config.toml
n_head = 6
activation = "gelu"
schedule = "wsd"
decay_shape = "linear"
train_tokens = 316700000
Each number is 128 + 32 x the weight over its row's rms, rounded and kept within 0 to 255. Layers, rows and columns count from 0. Numbers have three digits each. The size before them is the row's rms in percent of the matrix's.

# q: layer 4 attention query, 192x192, rms 0.186, rows 21-31,53-63,85-95,117-127,149-159,180-191, columns 0-63
# k: layer 4 attention key, 32x192, rms 0.187, rows 20-31, columns 0-63
# v: layer 4 attention value, 32x192, rms 0.107, rows 0-1, columns 0-63
# o: layer 4 attention output (transposed), 192x192, rms 0.589, rows 0-1,32-33,64-65,96-97,128-129,160-161, columns 0-63
q180 098:129096105115211136126136154121133061106155143100144126142077129140099158158117127129083191128104152118135101115163112191113165121116151143141128172117147145157136103147124124160122149138108181
k20 099:133124101115128175071204156147173107141050099187177107158155084167139122134157134154148127099147202120112054139087112175139135093128208145192102138078136113166161188140109126090134172064114129
q21 072:143112152147179134164113136147142146097108067146145123146130117086137117144115125162123145072142212169148162110131123181126111103138120094142130112093102134059158110138116109071152095061139095
q53 068:092117163186067131121105152184136076156093131165096160109127065126095153083138184154129130087098186163193126111147110160173151061089117162137117083125196140138123108060144138080164130106144174
q85 078:121147184142135130167152129162116156114087116169179147133120109136129086114110199088177058117130101170118098126143135131144131084098102125140084094141189125082164151141123088150120124112127174
q117 091:105108146163083117153110151135102167169081109152148133138114111144066094136165129117152131104153140121108111090142147140096166171125125163158091189133164102148175162110080124095109100084185181
q149 164:166098153147140112164116055152056112104116120173138115093127125125082066123147106128103101163156141116126112112115150109133153138111110182145076178160162148127200148090127096126143152119189163
q181 098:123146150100116100180089126152150087136080104165117169135120121158126066138135040158133117094138105099072196243135124106097177097116099172149109160168111099173148142148117117100141149207156162
k21 100:129111130099149123122169142126116125157140176154129134134164131128082102150159112147115129141118167172136136109126155118127126081141124120121105200137076090143129098134126102116086070098150108
q22 069:141131170118136152142114171079195149131160054144107190101160102147130099083098120175136176151088148169071121105063115119141176165106169162088150081122168128108127089185114095173144133138138084
q54 058:096120051098149170113178136059080113119156045200162126092152059129175135097093188159126175111134115153130132126124119151150136112138140177113140147138174117148133113095088108169171141125092126
q86 077:094126196147207079076165152092161111164129140115128169125099162154127068087108132128155141080088125175102136141088161136148158139117075132087102135066152144099162147169157137130105127112069188
q118 097:150112095164177107140129169148160114125165107132131138108153127166106123089125182162108112076090100096161163108125135169137103154140134104099156135161224133135084154125071168043175175146117141
q150 162:128097141123161098114146152123181151122100131087125181093179162184117138115089157161160136117117131067118195146127091155188150164153069082082098157147130116083152084139107128071167156145140097
q182 092:115150110137186132147135140103140142112212159130188168135148131136071110106151116140150144146138104118142155116126108166127099106088141149094106139094151119160145095093146161189098110060067102
k22 100:064166115104153109109079100130209173197163083083124147126177149196153138139157140139132087116060170152103139159159117138165121115138160103124144157138151119118080047179115143104099105107116092
q23 071:129148093112073133183172124121151106133138148129140140077107111125090131196223150081088145118146090140093138099114152151106071113131100078130111122195158157111076113106077134143123135096173160
q55 062:125138116184097165179112096146112130130184143167089124107102153138120091131176107141123104114133074164191102139113102125145195100168110116173094195159107141125117087083099116151095153098133123
q87 078:177156158164064098132173100112118141143073177131143141096114088121107070162164113134138120136165136171138210122106177119121132119128153155157091113134082131151171150131079128140091128134166116
q119 101:168128091125099161074188086059150120141109113186166127118125116131107145127126108119101108108174141122124156183120157112172153091162157121125048176170080090110093133086090079121128075102131122
q151 159:158145071100131106096176093076150086111034104174175086100075111152139138121129107118147154073133146116108178198103140144134099119135155122094096145158075088174156161073080074116172062105100148
q183 089:149126101095152123116098141158188120127049134181115139178136144155148125174138093174095136104128094153055157160109097115150192102071079077066115107149136136124166143147095121156140160123182101
k23 099:099182187103074114151146095089164093115078130141176078157094093143148094153164129165088120113185119127130194144067192191123147078072164170077146156193164094123153133127065097123142136112187103
q24 087:214105116133140110141097108102123122104128078163133134123141113118102144132093114162111109104123140130094162130132179102105178167096177220143132190122101121178133124093156102150094093229108210
q56 075:176126071093045164118144109136111098122175109112139179145146082170059158096165100112132135160099145096105119102175080172114123177128165105159145185122119168141068144093174143147115119181119070
q88 088:159049112120085112136168135118111112105127118157091127170185072187168132110109108083034136164097138104163129168087125100101140140089108171063095139154147115163174144133129135143113115154173159
q120 093:096140073118105065146159129133097132121138135146168136187185073138089130124127100102122093163078127113143064148162199154088138095101095128136185075160116133144120116111104126119123205104055158
q152 146:118114096120117069182097107162133129145121110178144153169115132167081087137136114126128181149129075117174039177127174177124167079074099124114106115131151113184123190135140130131080146081078178
q184 096:157156119110159167093164085093133127158096129177144111136106154153139136067155142086161117220175082166158149093129173136062161154090102115108130124144135085166120112142081132152031142089130162
k24 094:174147112085133104117156108174100097178121162172090125109160152136118093149148126149078165144152087099144059160151185143108135116128066106080201140148138173137140128164140159113114081088138102
q25 078:151148117116142144181150126080151095084137130181078163123168101137120167098141084088128110121071110106153177098147096138142083183074109180163096093098136141125097162071175108124122128174194137
q57 075:157153170158055147143106069120148096078111189155130131107087123107138137128154080111108124161104145115124150059104059168133095136153169125124097121157122166150066097121211147147065179158131157
q89 087:200079133073128178094078108150173163121110120142059155067170066136149160106115123165084113174112161102150175163103121114095129191062141121083097135083187139129092091098135129112143101143159170
q121 105:086133132174147090173102161076152112072106145124072103153135153135165115098117159134123104123127134172138124145123125145094132130168131160150114086115161234104147148096090154178139113208140116
q153 155:142157117132140085112122177096142097101099153150047100125125092099135068088175152147106089129160169163144167187156074144093147146125114183137149135117173165097067126106127114135139072144153147
q185 093:078132112124090213135066119119139142127079141145099207126137174141183132180130106116098059168117104141144154180130129114069122115097106072166141102148130109174063078162092069099125065067099098
k25 097:147129098129151129120053182100129137135167104115161114133126068102062098119204151102187126066187102066114101155141122150169098156115151134152162134105135158138133101147137064157083121151111130
q26 070:131127137183089127108079146119097109113095127151133146088058148165116048135173174130133148093120159162149134165126216147158109135137118179151144133106114104102134144163104126172133093103160097
q58 066:119088130095157139142116138143123159126153084182126098086107081118132074091143170113137135104135120121121132150154181185132144114119178106155146116127100076093156156206089154172081102117126110
q90 077:118109122173083140135160127125138176068134079174112138102153094136088145131109123154117160156181134144137127158134203129151150090128140130160138145110141055127111156178133134132134136119163163
q122 103:196109128128139155126139106097149120136133100146111102142183122153171156184126094099103125132198125076071144137132143118153088096115158107180159113150121135115116115131167151179088146124197131
q154 155:186091100150134185136156104127124163142145120141066081159180175138134141113128104152083112110121108142078134143121129151149110104109114095116134096086128095123123204067133155147111150147192198
q186 093:127126044132137179107169141175102143138112109120135101105098099086157125081147144127139165131064126143131175176150123146115178117136113128120096151134133138191107145101167117199109060102134071
k26 098:127098097099067097135139109141108172117146041117161091152157118131195134085163098123093137123118128099108074152142113179081102111096148149193096130081159103148117175116156112156099158150136159
q27 060:080174122135101155159145151110094121147151148091157135129067128108113084136166145157131191139170121163120103101084156147132161143114141143186103120117143120143078112121109122151125109119169114
q59 057:097147091156133141067161081109090149094188171120150118191132139145099119134160135176091104114167143164121104067128118107115106119167133163132165150103130151124102130132122106174172113020056092
q91 083:178126115100121131135148097104130115152101208135159150111109150164119129127165095128122183119157139161100172153124163170037158106195083122143123097149179100136084102168105170120135091136123204
q123 092:086130169105099084149114148118138102133125125157085144070162132144176082127193095098133071099167140127130105134131171144097080151134176173141090074134151102102100120177102116127132089191106124
q155 164:091126135080143116164128135134103112143103132105137137087147160204143108170170089099165105122168142137127100130143165096033071126117160152189071074134191134133060107139137087130140076131142140
q187 089:139093135117116146183114133156153083072144129098098111116160111188104153120105092094129116137132113122170132121143071149137142110181149138129118150106176183073133068064178181137129124091143137
k27 104:133128140111123094160149114105152115108119133080082095130134164167063136128178172081081120151131125122134070157051158162096109125178091118167093107162111138131132116095116104141129158133157117
q28 063:183082134024094110120171133070154130124087115157108163091138125121181095101156122144123146111129086172117123166102112061075122148177075123101146135137100151145131109195136094096067196145128166
q60 067:131085149149099140083071110120119095151130077191076154108202136090104097134179160104155093131108118149132137166108128081187128115148120154126100153131141093158124096076105075145080148157126127
q92 077:107132152139145100083147122122106171138127088185110087115126142173126115082187156094120099115116057172126121151107122142152069164100100124120159120096117083156162194175051094094112087126097175
q124 109:157103186149083105094115121145103151162081117105044147157130121140153165117106152115147086075125127093094108169150163118127103145100129125133186090106071108139145170130090107074081125134110147
q156 157:126099178165114147129145108102133159102108113133082124138177123126139133144102151106144156068098072160158135175201180103089117177135167147129164083093098138141132138143125090092082104145100167
q188 101:115105192095124087085151068095130171138110118137086185113090093097086101063143162135092193106158166132180081144135212089178133213110153129155169103149077085155102148128111139067079151142125155
k28 101:173108129133157139139172150114112167154094112128189047169085204125146108107162125158144117131145042159174147112128207083139102142113125087136137125151057144126125130127139118105083116184117153
q29 074:113125146095106109062159134126127099138144137144129134106154108101162167080121121125112139148149141148099142127138106079090105119148082067162095142197140114159124095116144094110173232115125180
q61 079:134125111156109117180117113137163137076122166101117142140115164169091148133138098123151177124119078104122159076054109076097117127168109135154175196190123153160103127144167104125102142126118101
q93 081:165161105110172121174165133138150137097058174106102101134143151103149152078096129130103107136090104151203196088074139131134163118169135149103105104085111199198124177068165107146120149113138141
q125 097:142095099119168187119113110105134115115131193115154185103115087106103130124077151140079156137112062111110146159209076104108167097114153111168114086100111099125164198179185092108102153130159153
q157 156:123093052119150172094120104109107135153117163115139130125135112100133104098091156150043129150181090130113169143122140110113174094099135098148118118132125102151182183184183111060129170155149101
q189 088:064142101056122206109109122170114107153151186138097193141155122155150153106148124166112133150133146111128085098156148114158130064146050165080123125105149092144140122148160128169182059130129173
k29 103:095147125163146174124165145120125123112093119164135156088150139038123089097139160155156120169069131119129164131122162137128164072146127117173114133156165106154098124158218108089119094138093131
q30 082:217115146110154141140114129100179118137142151112144155142091102111133156135187141117131088082101118169169140203151106175154104133101106121207091125122155175160124126106155143113142060069174064
q62 067:123096162134130127131083133138139133109093128086153137158113111112115131109181137170143122119056150107158156189131076142189153091046071095104114066118161079098140091106170126139131113063139218
q94 093:119135138084127133149087174098082092157157067115192161144112150125161149191172182093105118140105151151100112155123128132133108126107127122204141123136119157059154134129099157150121154087151077
q126 106:146125094111073098129141082188105091165116083108142139149050065150105143159091193122129113100118163099109133087141138164157168181158141080135132147125126122068134172129175091104069147103148136
q158 152:139104064134115088124111101131086122116175118093157155164015083158153145181131170136090165115098157093145151136134141174195146200140097096164146163109172132117138144155127152105079193130125114
q190 104:099097070099117103134133137191135166138096132121107208158134122148120085115149129116124169147071166150073088196144104111075150163147134142154153104132166185171151120143119159099120100119142132
k30 099:086108108181160104213102068115075111106120110127148164125085097110126140129104127106092111162128138114111150136116108169095105186157143063190161083191189087099161128110134142156127121166071138
q31 073:133100098073131100121129139153061099208124165118174080185128158144135154180170180134107105131154139112120112131173183113144072149176128100113149112136183159149165101089106151077120164088113146
q63 061:183148139037125169068139132186127145128142078053144120114130112123122148105153096121093132120174095073149154142170163116139142120139141155169099145076084139106144042143152174097142077040137136
q95 072:110134119137169122041112127109059141111197139091183130164167100107113140127144171102127101135172104153151096138093150149145132102155134095203114117148093113072162111128173094157111100177176128
q127 101:188124135097205154195129187104098100151143167144099146048128176170132108129129216093128097165152085122141109160134158128201158150176123141113109121104120103103163104176178112124166180109187078
q159 156:204125125104165135139104150091072108180167143119100121122121123152088100106112203091121107173185132139110118152138200114149147121150163109113069098105109182086090078135198122126153160067167124
q191 086:112167095145149150143110151090149132173157162124062096193131095151105162156077106066173095180173104152157152121131120128135135072147085121107153106114095149091145144192174191176091128103084130
k31 096:108131128118198128123170136125064110140187097118134169092178128162095113176113148163084042080183101130163105085101098091159153131166189141140144153106103141139110116075160104148140170127154176
v0 102:070108139178154091163086167161135113102092114141129141065112129098089123122125115176104107133187130145122077145168151120135085069074102159171146179126168138138099104129095105116159171083166166
o0 075:164121160168135125070111131148118140116187143147153162090128113135162113143098126084157125130114158117162196157165118147213144153177156128104089114126142069174079174129102095144126126091086142
o32 078:040092143026124213150124135153125095172126166166100166145085158112107070182136148122138120117126161146132118114165066148149183141146124112135144121112099162123101111077128137101120128130158147
o64 070:148117162162147126115116224130071166145109122126129101148077131119143155110121044186161082154158106108124159138059104108075144100108108150146108088124073118182151147125161127125121073142146104
o96 069:116226131160104100148126081089147132059097146127148136144145138158107123089179136130095183086093087112166118141164130150173095133097125096136199157169156171106152132117138135168146159132109088
o128 151:117132069141092184125096067184132151141132150138151119106147108133160136146101130170145166167094156131103107119083162100124105121159137164062139178157150193060138096162096093139200156107106079
o160 116:158086173074154081120161170084102103151130079106090098151104145172107128152165132097131101111182096124160113127116098118115151142105135137171113101078112062171121129110137136099045123141147179
v1 100:156120134137058114123160131101168106116132123070100166106120212093179097078092089169079174130083116115161214154099121118129136110159150133158161120160108106134100104126139082125144154139188151
o1 080:083117132129065158107079085125154164091150089101149145125147098134148140050153153121164062131140072122128129094103075079168102139071106119175071170161101099076181108132191156142083140127121114
o33 069:181106177128087152099113149092133142119058128186208153191108059181164185158204130145093134105112130124134061165101165112142106109141125137140184155168143110119117195108068137167105140158095098
o65 067:115132089137184099100107218171063092133096146150123128128167157151167141128125159131094087167107075120136156154181194165092184157164107155160138145056112115171124121122114085104124088133167115
o97 070:201121156150145063189171115126103165091119101113075065129115132133112109140151079098228106043136169139079145129063125109110091144151128122113146108113111169140137118136138100111160106107079141
o129 156:109142129141157117121214101110117073141129078127148155141138143073133094103100138143141192160145195147100109143098101074094114146073126158120150112121201165109155147132144146130118202094140130
o161 115:107128135115137151127067118154151160145121171148122116059114127145089135185180179137123118100119073114122120105166130175155145134156165119149071120125093100133110119152134146152094103172126130